From a checkpoint of a small transformer trained on Wikipedia: 1100M tokens.
Each number is 200 + 40 x the weight over its row's rms, rounded and kept within 0 to 999. Layers, rows and columns count from 0. The size before them is the row's rms in percent of the matrix's.

# gate: layer 6 MLP gate, 2048x768, rms 0.0859, rows 120-154, columns 256-319
# up: layer 6 MLP up, 2048x768, rms 0.0897, rows 120-154, columns 256-319
# down: layer 6 MLP down (transposed), 2048x768, rms 0.0869, rows 120-154, columns 256-319
gate120,100,217,264,206,221,153,206,258,139,130,174,248,240,254,230,277,174,170,194,268,179,234,153,187,178,192,190,120,201,181,205,173,146,151,207,212,216,218,247,146,206,150,200,189,176,177,131,187,204,229,195,165,221,132,254,175,233,260,156,184,200,250,204,165,145
up120,101,182,138,249,224,215,149,202,171,208,228,230,199,142,230,213,195,173,247,180,182,173,217,181,271,254,176,228,143,191,197,208,228,202,211,194,163,154,174,119,220,184,229,264,165,146,267,187,153,194,173,151,218,145,231,243,141,174,233,184,233,117,221,194,214
down120,102,184,125,279,278,222,190,196,182,154,245,148,198,196,213,218,260,145,245,225,180,158,172,157,143,191,235,192,145,262,161,229,188,193,221,135,217,183,230,124,244,243,219,236,194,252,208,242,297,93,111,198,231,189,252,95,204,141,291,145,156,197,162,195,253
gate121,107,128,234,124,244,169,209,205,145,205,150,163,187,242,198,161,207,177,270,156,217,216,190,241,209,204,184,252,208,171,200,248,242,295,209,210,170,213,242,219,188,212,231,226,223,248,162,238,170,168,248,116,170,186,219,179,218,202,253,176,179,179,289,198,150
up121,101,119,177,96,248,179,132,199,79,218,123,266,163,229,261,173,214,146,269,203,222,161,155,221,181,213,114,172,172,189,209,190,198,239,222,238,180,231,225,141,167,151,191,315,214,115,208,196,136,121,137,240,161,142,200,158,228,181,233,161,190,207,224,160,171
down121,104,162,251,158,190,226,240,240,192,245,202,122,266,155,169,247,242,205,234,296,236,199,162,213,207,158,243,207,195,240,51,207,247,256,155,199,170,150,242,197,163,196,222,195,181,151,217,177,252,160,271,244,230,181,214,210,146,158,195,212,203,228,94,218,203
gate122,101,255,219,232,182,226,152,207,177,118,114,186,231,211,274,179,254,228,168,228,250,198,199,229,254,123,205,239,200,208,131,225,206,191,228,205,141,155,201,198,131,223,144,185,175,134,225,170,185,198,172,253,222,217,245,194,213,221,244,187,232,185,174,224,157
up122,100,143,169,220,192,162,170,187,174,204,211,177,203,196,224,191,215,211,172,208,190,221,209,239,181,166,199,256,161,219,180,213,324,258,204,193,189,205,180,152,171,205,171,204,257,142,155,265,267,172,190,222,177,207,131,247,259,152,135,249,292,227,247,270,204
down122,098,154,169,113,222,238,140,209,150,164,246,247,158,235,217,195,228,174,173,259,204,156,225,185,166,172,189,142,221,252,256,226,204,126,197,259,194,151,213,230,224,199,224,287,190,214,210,227,220,172,182,211,176,193,222,210,204,230,151,213,201,197,236,209,192
gate123,103,215,180,227,232,259,142,166,126,178,244,156,274,228,131,222,185,160,196,161,211,204,195,253,235,178,175,296,172,143,163,174,182,232,237,212,181,189,199,217,180,132,185,238,229,261,281,211,212,187,192,243,206,211,187,265,183,241,189,221,193,241,168,163,125
up123,104,139,171,186,208,153,211,195,171,210,158,227,192,125,153,196,213,130,161,179,211,133,196,182,189,187,223,179,161,218,206,176,177,173,134,145,218,144,157,151,119,217,208,229,192,174,228,280,165,203,158,186,143,203,189,209,198,192,137,193,224,259,203,151,248
down123,100,210,178,204,159,228,222,167,140,159,237,199,253,179,258,244,161,166,168,219,198,217,90,248,254,195,226,136,229,218,142,138,188,179,143,135,189,181,191,132,213,246,177,194,184,177,138,210,186,280,241,245,216,211,204,288,241,143,230,250,265,244,188,205,206
gate124,099,162,205,239,208,191,196,195,220,189,216,212,233,162,146,194,193,182,180,148,202,188,208,125,225,157,231,218,212,243,243,168,200,227,213,179,275,258,207,122,157,183,137,210,196,100,180,175,213,203,222,171,204,187,213,230,147,142,130,155,155,228,209,273,214
up124,096,248,265,174,188,181,295,241,201,209,174,260,176,201,179,235,187,171,227,212,240,212,296,217,207,189,127,230,161,285,197,163,180,219,149,138,226,245,195,216,214,194,212,166,230,120,199,229,194,252,241,209,242,190,156,187,243,196,255,230,155,254,205,182,222
down124,099,216,191,231,211,217,244,238,264,241,175,194,295,209,259,213,162,172,159,207,91,143,235,264,109,236,181,206,214,164,159,196,228,158,206,215,214,224,173,200,268,120,179,204,171,220,206,247,278,173,174,182,195,196,256,244,161,245,212,173,208,188,226,232,169
gate125,104,190,194,193,185,118,249,205,229,157,219,185,198,213,183,282,249,155,182,187,215,137,173,166,120,211,233,241,129,139,216,188,244,207,153,165,216,223,138,173,269,210,277,143,172,193,200,123,222,206,223,263,223,233,182,152,136,161,251,219,202,231,112,159,192
up125,101,166,238,142,175,143,244,161,203,181,249,162,189,169,152,302,172,228,163,202,217,132,211,240,185,238,271,168,180,164,156,224,166,227,183,155,191,191,136,202,279,207,251,135,192,176,182,178,295,145,224,267,211,279,200,187,215,198,210,273,213,198,163,178,203
down125,103,207,188,142,163,120,208,200,123,197,172,178,131,250,193,303,155,210,155,198,207,310,214,194,230,145,191,219,287,196,257,142,244,217,179,159,268,182,243,187,226,196,179,169,167,173,218,244,278,175,241,163,177,201,179,215,235,202,266,308,174,176,162,158,173
gate126,098,142,148,122,186,238,226,236,223,169,253,139,200,225,194,175,160,214,206,220,212,238,255,270,247,168,146,257,273,204,137,142,174,222,222,200,52,240,192,242,255,245,146,130,164,204,203,253,240,125,113,182,114,230,217,156,202,227,160,165,212,266,260,190,162
up126,097,189,64,215,182,191,243,115,161,172,155,188,122,230,216,210,198,236,211,265,214,234,189,176,237,208,126,169,120,197,143,199,96,251,257,268,202,144,180,228,221,184,149,158,185,145,180,239,262,152,186,250,271,234,317,212,179,215,175,198,224,255,234,144,226
down126,101,201,172,175,188,193,261,226,149,187,167,170,176,149,175,167,123,122,182,261,137,199,196,184,248,220,180,226,168,200,188,168,208,203,196,215,171,204,206,231,204,225,137,230,201,167,146,176,195,189,207,133,250,252,181,200,139,170,252,163,178,237,163,133,234
gate127,098,172,179,205,176,136,191,208,188,203,158,195,180,186,199,215,239,192,206,155,234,184,237,129,233,178,222,246,239,253,228,200,141,136,255,160,174,161,218,211,182,145,157,171,199,253,154,165,226,211,199,169,206,121,187,137,176,273,172,105,267,235,196,287,184
up127,096,200,227,189,175,132,209,193,219,216,210,168,190,135,224,216,196,227,248,123,161,202,232,239,218,191,237,212,129,203,173,179,190,245,166,232,163,229,197,148,165,200,227,213,262,207,288,154,247,210,240,144,207,309,162,220,166,248,180,136,163,167,243,188,209
down127,094,240,246,193,92,218,143,193,191,181,187,256,211,211,219,226,81,142,229,199,177,169,150,247,183,254,190,228,197,189,195,219,204,166,170,132,202,214,169,238,172,172,219,172,201,203,201,184,224,190,229,162,154,189,159,194,195,168,160,91,162,258,268,223,202
gate128,100,210,164,121,254,240,173,177,282,232,165,241,193,216,244,166,230,223,200,199,270,235,164,281,166,103,228,234,179,212,211,205,183,251,160,250,244,223,300,149,190,189,187,171,219,212,177,256,273,208,170,208,219,179,216,171,208,186,195,238,208,253,189,162,162
up128,104,252,239,119,222,143,205,179,256,230,245,211,294,170,170,197,183,170,214,226,247,172,162,219,182,163,200,194,203,179,202,153,209,207,160,197,246,198,165,148,196,257,120,191,181,198,229,215,216,237,281,234,180,193,195,161,168,232,183,228,250,120,206,253,173
down128,098,228,181,145,179,222,148,217,158,248,161,161,238,212,177,152,234,279,187,159,203,179,181,198,149,188,152,187,219,217,220,220,151,207,188,156,178,169,151,169,232,182,228,209,192,163,158,133,164,180,183,206,205,152,173,164,147,235,194,235,184,140,281,204,258
gate129,103,240,160,191,122,184,222,103,275,125,228,157,182,195,193,222,104,250,266,167,176,150,233,162,135,237,168,214,244,197,198,179,227,172,104,192,173,255,263,169,209,233,188,193,216,203,251,149,268,179,219,225,211,267,193,221,136,192,253,221,241,194,234,268,219
up129,102,164,183,118,205,218,188,185,213,235,227,206,260,114,148,131,228,236,260,279,202,232,170,270,214,191,194,275,105,205,239,153,300,193,279,173,156,178,167,225,302,142,168,258,182,145,278,176,155,189,288,165,226,218,221,198,207,190,240,165,284,213,191,145,276
down129,103,229,276,229,228,193,227,172,130,229,199,276,252,166,227,92,147,220,202,275,229,209,205,242,169,190,188,207,256,147,161,153,229,232,215,194,182,219,221,228,280,134,176,218,223,132,285,196,175,206,235,302,192,181,166,169,200,182,319,217,241,264,194,126,145
gate130,095,158,152,265,228,210,241,174,212,175,217,104,256,155,172,184,168,263,171,146,227,209,121,182,191,204,145,246,221,228,185,143,214,113,202,210,184,206,163,195,143,232,181,250,213,187,203,206,264,213,228,237,251,173,212,297,300,159,202,159,194,169,223,227,237
up130,100,190,185,175,253,243,116,216,161,214,184,162,131,165,242,169,179,275,220,180,138,188,166,155,236,192,131,192,223,179,212,213,110,276,285,148,241,141,227,143,192,219,222,224,217,245,128,196,269,165,209,268,227,207,176,232,209,175,176,272,196,199,213,243,254
down130,101,272,130,241,224,202,216,165,179,166,217,215,231,230,213,214,197,221,172,204,273,227,196,195,246,183,234,172,270,156,207,190,228,212,200,265,186,125,225,285,209,210,210,223,262,274,207,149,159,175,270,151,96,100,210,147,232,301,211,246,183,215,196,155,305
gate131,097,188,226,239,228,150,225,235,278,205,181,231,163,189,194,190,222,191,214,186,154,172,160,173,127,235,190,176,196,184,198,212,241,245,215,278,195,132,154,93,206,187,270,159,161,231,226,202,114,178,215,209,188,225,171,251,204,184,237,195,237,183,187,273,219
up131,098,129,174,199,270,167,204,172,176,151,199,218,222,160,226,231,203,209,140,164,175,166,179,181,148,227,216,122,172,177,201,158,227,225,131,296,203,152,183,161,220,208,203,155,149,207,184,194,223,195,242,219,225,132,201,223,243,193,186,205,181,131,150,187,140
down131,097,195,238,164,160,181,245,225,222,148,176,159,183,213,204,115,97,153,165,221,184,147,196,240,214,232,219,267,136,194,191,214,144,201,238,174,174,180,192,168,226,198,135,154,133,141,263,180,257,152,286,227,256,214,225,170,186,261,104,156,165,193,207,162,234
gate132,099,151,215,199,185,257,186,151,225,267,225,238,171,254,216,155,214,113,209,238,187,187,162,265,169,122,210,168,227,197,186,209,235,255,266,179,196,220,229,193,141,218,205,169,289,138,175,188,94,160,250,229,199,189,249,197,184,196,160,207,211,152,162,172,213
up132,102,227,185,250,219,184,195,204,224,150,218,144,194,162,212,231,177,117,178,236,196,279,148,221,212,195,170,250,186,239,162,257,187,237,272,193,189,135,184,195,190,210,188,196,143,229,209,185,253,223,187,177,191,282,288,191,171,200,167,204,225,177,193,108,164
down132,103,275,160,117,202,252,192,230,134,262,176,189,203,255,235,200,186,176,174,194,215,283,180,179,155,201,192,222,125,210,218,261,242,197,257,242,236,150,282,187,245,187,166,259,184,129,220,176,125,201,212,196,193,117,286,130,189,159,219,142,237,158,212,242,186
gate133,102,173,215,166,147,220,258,197,217,222,211,165,185,226,207,268,246,217,200,65,155,193,215,146,169,196,253,241,142,235,176,196,224,182,184,199,165,227,236,189,205,201,136,294,213,180,246,210,261,181,188,208,220,239,224,222,227,219,240,234,163,172,178,149,214
up133,105,175,230,170,171,265,259,261,206,232,142,205,280,226,246,210,155,222,214,162,306,278,186,229,209,165,197,224,161,206,219,190,149,189,234,221,141,246,169,148,251,227,138,185,239,206,177,122,228,166,246,237,213,177,213,170,178,230,178,206,158,174,193,179,196
down133,099,179,225,188,168,229,213,218,256,208,253,256,155,166,231,231,169,227,242,184,191,234,151,270,96,234,215,211,117,246,190,229,166,160,174,194,224,196,178,169,185,177,242,229,272,162,165,128,225,236,301,184,185,233,164,218,272,224,118,196,204,230,196,274,233
gate134,098,231,190,156,259,213,192,283,278,192,229,176,223,304,189,211,176,217,194,191,263,180,153,118,234,164,177,145,209,146,255,208,177,166,185,220,215,214,247,325,243,263,168,169,230,190,307,214,143,219,48,163,191,244,220,203,211,199,174,193,195,189,192,288,188
up134,103,183,199,121,205,161,231,176,162,125,198,164,201,155,206,147,205,145,191,152,236,195,245,168,162,167,229,182,238,261,252,223,195,174,163,198,213,177,170,167,191,255,267,240,141,224,209,182,171,194,172,227,206,210,264,257,161,246,196,213,174,260,190,172,191
down134,103,225,222,239,199,197,192,234,223,168,182,78,173,205,146,168,248,127,192,304,197,217,181,182,210,135,207,150,230,191,166,181,282,195,203,282,172,191,237,190,219,259,206,259,211,160,162,191,311,292,229,173,194,197,239,197,133,181,226,292,145,218,259,190,270
gate135,103,218,242,194,216,241,65,262,186,192,202,153,154,169,257,181,171,216,244,175,161,199,166,199,184,270,200,248,246,132,253,254,208,185,216,231,172,133,284,201,156,162,219,200,155,220,184,181,219,153,119,216,235,225,221,219,194,189,230,171,192,226,223,181,195
up135,103,198,205,167,234,184,166,259,210,178,135,254,281,199,118,169,167,246,206,174,219,184,215,216,270,165,232,221,278,218,247,176,188,144,205,208,199,223,225,197,226,161,194,275,161,177,237,173,224,251,191,224,212,119,184,225,139,166,188,205,161,196,208,207,259
down135,096,169,178,207,176,203,196,162,147,254,206,244,188,185,195,234,248,124,183,164,193,215,194,185,259,252,299,201,135,125,239,154,245,246,232,152,160,210,210,194,176,220,191,174,224,149,235,209,228,211,171,233,217,198,215,232,165,303,173,248,184,121,199,163,272
gate136,100,162,223,166,227,170,183,184,181,120,239,233,223,236,229,237,274,229,263,168,186,229,183,219,104,179,160,139,250,204,235,174,256,230,222,202,227,191,150,238,181,208,234,173,168,136,213,185,207,215,186,204,206,251,84,264,195,179,186,225,206,154,221,226,171
up136,096,149,221,184,228,172,209,171,276,172,308,212,172,285,216,195,110,198,187,221,182,173,215,119,204,125,198,279,223,196,162,213,238,181,177,172,216,174,172,162,239,204,250,183,166,214,175,204,232,256,174,172,253,230,172,192,208,250,173,240,198,151,227,206,135
down136,098,191,208,182,153,250,290,213,272,197,261,222,242,246,188,150,171,198,221,191,237,290,131,217,172,180,257,168,188,204,250,190,151,214,214,244,236,112,133,177,264,242,170,225,217,182,214,200,173,235,180,182,308,144,122,159,66,185,168,215,174,239,205,227,253
gate137,095,144,167,198,214,204,300,145,209,165,182,211,171,241,239,313,206,167,119,238,227,162,180,198,232,219,282,218,194,159,211,236,254,181,198,155,192,227,225,192,185,186,174,140,184,114,233,197,184,161,262,195,175,197,222,233,253,194,211,223,133,286,199,215,268
up137,097,220,190,208,232,224,161,223,106,143,295,165,146,198,162,218,271,221,153,277,164,227,163,154,169,169,258,212,195,155,243,253,217,222,202,238,222,161,143,206,188,170,204,178,236,173,208,231,170,198,172,249,164,250,236,230,211,206,187,163,117,196,136,228,245
down137,099,192,215,166,164,157,180,169,186,171,191,198,141,221,268,140,231,174,217,148,218,213,134,193,136,251,161,203,258,139,205,158,197,205,238,257,159,148,124,151,248,149,171,199,253,230,100,186,196,98,184,210,218,221,257,232,155,219,107,193,179,240,126,199,221
gate138,097,212,154,221,203,202,252,225,224,218,169,187,234,194,202,294,117,209,208,218,224,148,181,244,168,170,239,165,192,187,175,205,216,148,237,170,166,169,272,239,177,236,171,157,205,250,169,257,222,190,196,219,154,193,200,128,149,166,145,178,110,222,143,246,202
up138,102,236,182,202,153,208,114,200,156,163,246,178,152,140,196,204,177,228,235,202,111,238,193,119,215,189,276,234,223,242,297,140,244,200,179,195,133,143,323,97,162,142,176,193,232,255,252,207,218,242,167,103,163,244,186,220,191,208,188,201,192,226,221,228,236
down138,104,119,239,213,212,180,136,175,166,203,272,203,129,197,138,165,155,225,185,189,185,161,183,216,182,168,184,184,132,188,211,210,239,232,158,169,240,188,255,229,261,258,219,211,189,197,209,224,140,155,209,174,183,206,127,187,196,210,256,161,196,193,235,222,228
gate139,103,214,148,164,178,211,109,158,206,142,229,187,130,277,163,204,239,216,263,106,182,141,208,165,257,238,147,203,201,212,202,227,201,223,133,191,289,158,203,218,278,177,229,246,172,157,192,181,206,212,188,228,172,216,211,178,156,173,211,145,279,166,206,178,210
up139,101,201,169,207,82,169,220,148,259,239,173,211,147,209,241,170,182,236,177,185,197,249,196,251,242,177,235,246,255,186,298,244,155,168,235,142,188,249,191,198,222,160,235,243,219,231,171,105,194,181,213,266,254,191,186,229,150,159,100,162,250,171,128,194,203
down139,104,247,145,265,131,179,169,172,143,280,177,136,126,134,198,196,211,181,198,158,215,167,213,182,209,192,215,205,203,169,230,179,228,293,167,237,258,182,237,148,236,175,225,197,140,188,254,149,200,242,227,218,243,268,168,239,169,160,166,227,222,215,149,211,156
gate140,110,182,216,170,239,227,248,143,233,112,177,265,172,145,213,179,240,235,180,165,135,181,162,188,154,157,103,182,220,171,174,202,265,145,146,144,165,190,211,214,186,185,193,151,182,197,127,213,205,246,156,161,128,152,289,200,227,201,157,150,163,216,189,124,276
up140,117,180,166,141,186,214,252,114,194,173,185,233,210,220,136,170,220,182,219,213,136,167,229,194,156,152,186,228,241,236,221,204,260,254,188,130,118,135,171,221,196,204,143,245,168,255,188,172,183,213,163,238,173,223,242,124,179,116,199,235,147,230,157,211,216
down140,101,247,188,269,231,223,270,118,165,230,190,271,226,218,230,163,235,163,217,220,205,212,218,189,183,177,241,232,188,186,184,246,209,135,109,226,166,167,207,225,137,224,193,195,167,211,228,251,222,197,234,211,189,191,248,215,194,109,201,225,129,191,150,208,187
gate141,097,274,232,172,193,179,251,236,176,121,168,210,183,250,195,245,154,136,151,131,225,138,240,140,164,112,167,193,214,137,216,215,233,209,226,157,177,172,170,144,161,231,184,225,227,249,174,153,212,165,220,274,177,232,234,183,215,184,271,296,135,228,127,290,131
up141,098,213,174,145,188,152,172,132,250,280,230,235,245,200,147,257,190,207,185,323,165,187,188,224,192,219,223,271,161,142,201,235,187,220,136,246,185,205,199,209,299,203,218,208,283,147,146,207,201,250,207,215,228,241,228,299,197,212,231,180,177,232,254,246,116
down141,098,192,150,259,227,141,186,189,161,170,201,195,165,107,185,205,191,221,213,177,168,190,167,188,196,191,176,173,287,154,179,150,183,191,211,182,248,176,198,202,268,207,243,176,190,161,241,208,133,220,238,236,233,168,192,165,189,214,277,217,175,227,176,165,218
gate142,100,176,190,177,156,163,211,119,228,219,94,114,216,145,229,150,228,238,132,259,213,233,219,219,226,227,213,233,183,196,187,207,173,279,187,203,233,218,249,245,185,205,167,151,232,153,244,247,172,210,284,117,284,162,146,228,196,216,255,206,194,234,209,212,180
up142,098,213,204,212,168,177,239,193,223,218,231,232,168,280,191,251,205,247,155,229,214,183,275,244,231,181,157,160,161,167,254,140,214,175,175,154,262,300,179,146,224,260,268,212,241,121,184,190,169,190,215,233,248,161,235,141,127,258,211,236,204,178,194,223,192
down142,098,215,178,259,229,144,154,104,252,246,159,189,221,239,194,187,177,167,232,234,200,194,219,182,188,202,213,168,200,166,233,167,158,154,157,222,222,202,233,201,179,176,128,209,242,177,152,216,247,182,168,235,213,201,195,227,179,204,221,139,205,171,232,191,228
gate143,099,175,239,213,131,178,202,139,305,278,214,181,210,217,184,190,210,187,173,181,268,212,203,169,132,236,167,169,251,242,196,176,204,171,175,136,241,170,175,181,206,160,168,226,176,217,181,186,190,172,117,261,169,243,211,251,177,179,217,173,169,182,164,239,219
up143,098,257,199,146,174,210,181,198,151,132,242,167,214,232,189,203,143,206,197,269,124,163,215,186,186,183,216,278,183,157,107,224,184,251,222,158,182,250,281,160,183,194,209,225,200,117,224,246,160,216,188,183,273,175,199,165,205,277,237,204,208,189,199,146,196
down143,101,150,292,152,187,287,222,212,149,205,166,245,153,231,170,253,160,204,152,132,146,178,220,185,203,203,248,151,192,153,151,159,194,199,182,183,201,190,184,149,144,285,184,137,241,118,244,248,183,181,167,154,191,182,188,179,239,243,239,150,203,202,263,235,231
gate144,100,165,172,183,190,172,177,243,122,164,154,207,196,215,233,246,205,181,238,151,131,164,319,217,206,190,161,165,181,260,219,188,150,234,146,217,161,205,203,114,248,195,187,250,218,115,192,155,137,194,189,255,213,127,161,150,189,224,135,152,232,263,197,260,202
up144,099,185,182,129,153,214,203,239,157,154,179,193,193,227,153,206,183,150,170,181,186,219,209,185,233,236,239,176,218,189,143,222,167,194,189,197,114,187,209,168,130,228,261,248,247,240,196,184,220,180,193,202,253,186,287,164,260,176,219,211,255,195,101,192,177
down144,098,219,149,232,213,184,212,204,284,190,212,195,199,213,286,174,97,200,221,203,175,221,221,216,181,193,194,195,161,145,177,213,198,211,126,191,172,199,218,174,210,175,196,130,118,196,273,199,166,263,164,295,245,268,153,152,152,261,220,177,203,165,186,195,203
gate145,099,159,190,174,276,89,197,219,243,275,213,196,250,175,226,191,236,212,202,177,246,245,260,209,253,235,129,180,217,271,191,211,170,229,202,155,197,270,166,226,159,153,192,177,221,201,251,220,174,165,197,192,255,191,241,222,246,244,232,198,295,209,161,246,174
up145,099,156,164,143,179,220,204,238,163,107,149,83,177,179,236,194,157,210,181,158,162,199,170,207,255,194,183,204,215,169,164,125,273,181,162,147,239,205,208,219,224,252,295,197,198,153,210,319,173,230,225,189,164,254,267,229,197,187,152,176,232,156,212,171,272
down145,099,157,144,261,196,214,211,149,187,80,227,180,278,162,250,142,177,177,202,212,258,184,225,216,194,177,164,208,215,184,237,144,227,254,296,198,162,203,242,173,275,252,116,222,193,158,229,200,182,234,155,172,135,215,250,237,202,231,207,266,186,273,125,218,219
gate146,104,153,186,300,191,218,233,164,191,154,283,207,157,236,198,175,227,178,198,209,212,188,171,220,317,152,227,200,130,195,210,191,186,219,230,225,214,219,240,228,170,214,183,170,212,240,216,218,153,154,232,178,201,150,182,154,208,198,183,232,217,228,211,189,136
up146,099,250,183,219,264,281,154,130,170,133,226,213,153,228,119,215,228,189,265,234,197,191,200,189,221,172,180,243,116,160,184,266,166,227,271,161,205,154,178,169,160,159,199,149,208,170,118,228,158,249,211,262,201,230,189,183,176,208,209,170,236,113,154,253,236
down146,100,163,179,200,144,194,291,221,167,211,243,228,242,224,256,163,139,190,233,139,199,203,214,220,226,196,240,236,158,208,154,207,218,224,268,186,212,164,192,183,161,168,187,120,153,159,190,234,224,197,176,156,266,70,234,182,192,192,269,250,151,238,169,233,203
gate147,102,180,196,233,183,240,206,165,226,195,248,198,228,159,137,194,144,218,257,165,215,106,208,213,191,162,178,229,189,186,185,256,203,210,303,276,245,237,160,174,133,265,131,168,209,195,254,173,209,186,205,232,226,210,199,250,240,248,232,231,177,202,210,191,228
up147,097,250,218,133,178,240,244,165,200,179,228,151,171,136,282,220,245,216,155,184,203,207,230,230,209,276,248,180,224,206,243,147,258,207,252,183,205,168,222,196,167,184,205,206,117,204,281,213,198,158,266,201,229,137,133,206,207,188,227,172,198,174,239,225,178
down147,100,180,204,210,198,178,134,250,213,231,86,212,205,165,213,149,184,234,190,130,202,189,196,161,157,202,210,149,205,159,194,182,263,180,134,199,251,71,173,189,241,245,150,159,260,258,170,207,213,191,236,209,241,214,190,222,131,215,202,239,260,197,161,180,173
gate148,100,187,310,236,181,172,191,144,231,214,215,178,189,206,255,218,158,136,123,166,223,252,227,220,137,179,193,174,232,170,151,172,225,179,136,133,230,173,142,183,232,182,220,196,169,174,193,169,206,246,206,235,182,257,168,165,217,272,210,243,266,117,224,236,180
up148,097,214,180,236,243,176,247,218,223,226,186,212,124,200,278,146,199,168,214,251,202,142,143,172,173,218,207,201,182,179,160,238,239,231,173,216,74,228,254,208,195,213,197,178,194,223,234,137,219,205,224,179,222,162,199,195,129,206,187,249,249,223,211,155,230
down148,100,137,233,196,184,205,216,244,115,221,231,212,128,207,180,144,177,196,275,134,188,213,183,222,282,184,125,105,251,190,131,246,211,167,159,189,210,261,191,191,240,132,139,212,145,212,226,173,215,258,118,177,260,202,226,227,220,171,104,154,248,221,186,223,188
gate149,097,173,131,165,145,186,253,190,175,282,198,219,124,98,236,103,198,211,167,236,254,272,239,193,250,268,155,131,152,260,266,162,205,157,224,203,237,237,239,175,212,246,184,230,242,194,181,189,265,152,132,288,193,198,250,157,255,163,152,235,188,230,221,206,171
up149,100,190,246,267,245,227,262,192,137,144,199,188,236,206,165,188,108,152,181,174,331,177,227,126,225,145,228,239,135,281,161,323,178,218,216,157,227,179,242,194,222,208,238,243,269,158,236,195,153,213,190,154,116,203,226,230,181,221,133,230,145,185,234,134,148
down149,099,165,188,227,237,274,175,197,203,162,148,138,256,231,199,263,179,208,215,170,209,187,171,224,238,182,209,189,269,212,156,203,180,163,311,266,222,189,261,205,226,168,169,269,214,241,217,207,172,252,162,175,229,199,145,238,190,276,227,178,175,244,161,200,189
gate150,099,169,148,207,141,258,210,282,213,304,241,190,175,154,254,285,242,197,154,192,204,176,204,190,131,247,210,191,163,151,129,205,189,175,204,272,203,108,170,151,215,196,170,207,234,159,207,217,226,209,126,162,225,184,150,186,156,234,296,227,238,180,224,173,201
up150,098,232,246,156,192,241,183,115,246,209,141,238,213,183,226,232,180,189,234,182,155,250,165,233,163,233,154,152,190,176,202,201,175,192,214,219,265,169,171,185,238,211,163,233,211,124,189,230,227,224,201,158,186,214,273,209,216,166,250,250,267,144,262,271,177
down150,099,232,220,246,163,196,172,192,193,217,230,200,174,214,176,214,117,125,198,243,206,193,205,167,221,202,176,175,179,200,207,177,201,172,222,199,263,257,229,179,225,175,203,262,197,187,255,249,172,161,133,198,164,234,257,260,111,303,186,197,211,180,170,216,163
gate151,102,216,169,180,175,188,190,245,183,144,193,169,212,161,225,183,256,199,116,219,193,213,179,159,193,233,197,288,215,147,193,211,228,249,207,216,180,174,266,143,160,210,140,157,170,224,163,242,167,194,145,249,250,213,149,124,241,201,175,203,180,177,209,279,194
up151,098,148,202,269,201,270,277,93,239,226,175,263,238,199,165,142,86,218,235,229,180,210,246,251,235,181,199,146,239,260,197,226,184,244,181,191,240,197,202,158,147,136,196,183,203,249,130,202,254,232,153,167,164,191,183,155,197,239,245,177,200,143,193,204,124
down151,099,196,189,156,238,245,235,116,137,200,217,249,218,144,100,175,153,223,221,199,229,222,175,218,150,187,167,291,232,230,208,229,215,195,272,167,196,129,188,125,204,226,194,184,235,193,216,184,205,255,232,168,215,202,198,177,160,241,121,241,225,190,158,219,194
gate152,099,175,211,208,116,187,237,238,184,161,265,264,227,235,147,277,200,280,132,304,203,188,260,208,173,135,123,230,167,166,163,175,241,226,245,177,177,199,136,230,212,250,209,185,168,171,143,154,229,138,117,145,211,243,165,153,167,259,286,277,209,283,178,187,248
up152,099,202,193,197,227,232,211,205,217,263,220,216,205,210,155,188,165,188,216,158,222,190,278,120,218,196,208,220,205,207,304,255,181,243,229,172,198,200,237,159,281,197,244,149,151,215,253,137,212,216,172,141,258,187,226,226,159,207,242,262,193,169,161,243,257
down152,098,211,226,217,231,273,115,227,207,228,234,163,151,244,280,207,197,193,158,211,249,182,162,212,152,256,210,222,208,134,206,158,175,217,171,227,211,292,186,207,213,203,180,243,277,242,246,214,185,211,299,176,247,149,188,204,251,194,254,124,217,141,199,171,196
gate153,100,217,142,177,249,312,128,219,168,226,205,182,194,231,194,182,225,195,204,252,216,226,118,236,224,247,181,184,169,228,209,183,234,185,214,186,181,198,211,219,175,205,223,162,200,218,224,201,230,220,159,196,207,273,118,124,197,181,262,182,216,183,251,176,165
up153,100,87,204,221,154,199,189,189,253,256,162,219,173,286,139,189,203,218,182,154,173,159,236,224,137,176,189,190,229,191,229,180,159,52,236,150,200,243,246,109,272,224,197,193,204,188,197,205,167,152,221,146,218,220,215,183,223,227,213,212,263,177,227,241,171
down153,098,138,164,197,211,154,159,208,179,206,194,217,156,234,191,213,168,261,182,216,198,184,286,148,188,259,154,193,229,205,234,198,138,136,255,212,205,190,196,185,166,212,153,227,245,243,205,264,181,176,255,191,241,83,148,199,291,139,198,144,175,155,179,227,194
gate154,098,149,203,152,291,104,192,224,180,199,152,170,236,219,202,175,180,229,189,183,173,162,223,257,107,177,206,194,194,185,212,203,149,197,209,228,236,216,240,135,247,203,187,209,237,180,159,169,239,209,253,187,190,166,227,164,159,188,166,184,201,230,296,265,182
up154,099,231,177,254,295,213,189,191,223,258,160,145,220,129,134,180,154,145,177,198,156,251,264,216,222,235,238,190,192,255,247,188,189,222,202,185,213,200,281,207,284,131,217,257,306,241,250,256,260,177,124,149,162,194,217,185,154,132,120,205,135,153,228,152,179
down154,104,166,198,234,210,167,164,228,231,228,86,136,209,213,178,244,94,163,242,222,177,291,191,222,248,167,201,226,215,199,182,217,129,207,222,218,149,161,181,225,180,120,247,180,137,174,180,216,230,193,197,163,166,267,201,219,191,223,166,131,207,146,260,208,214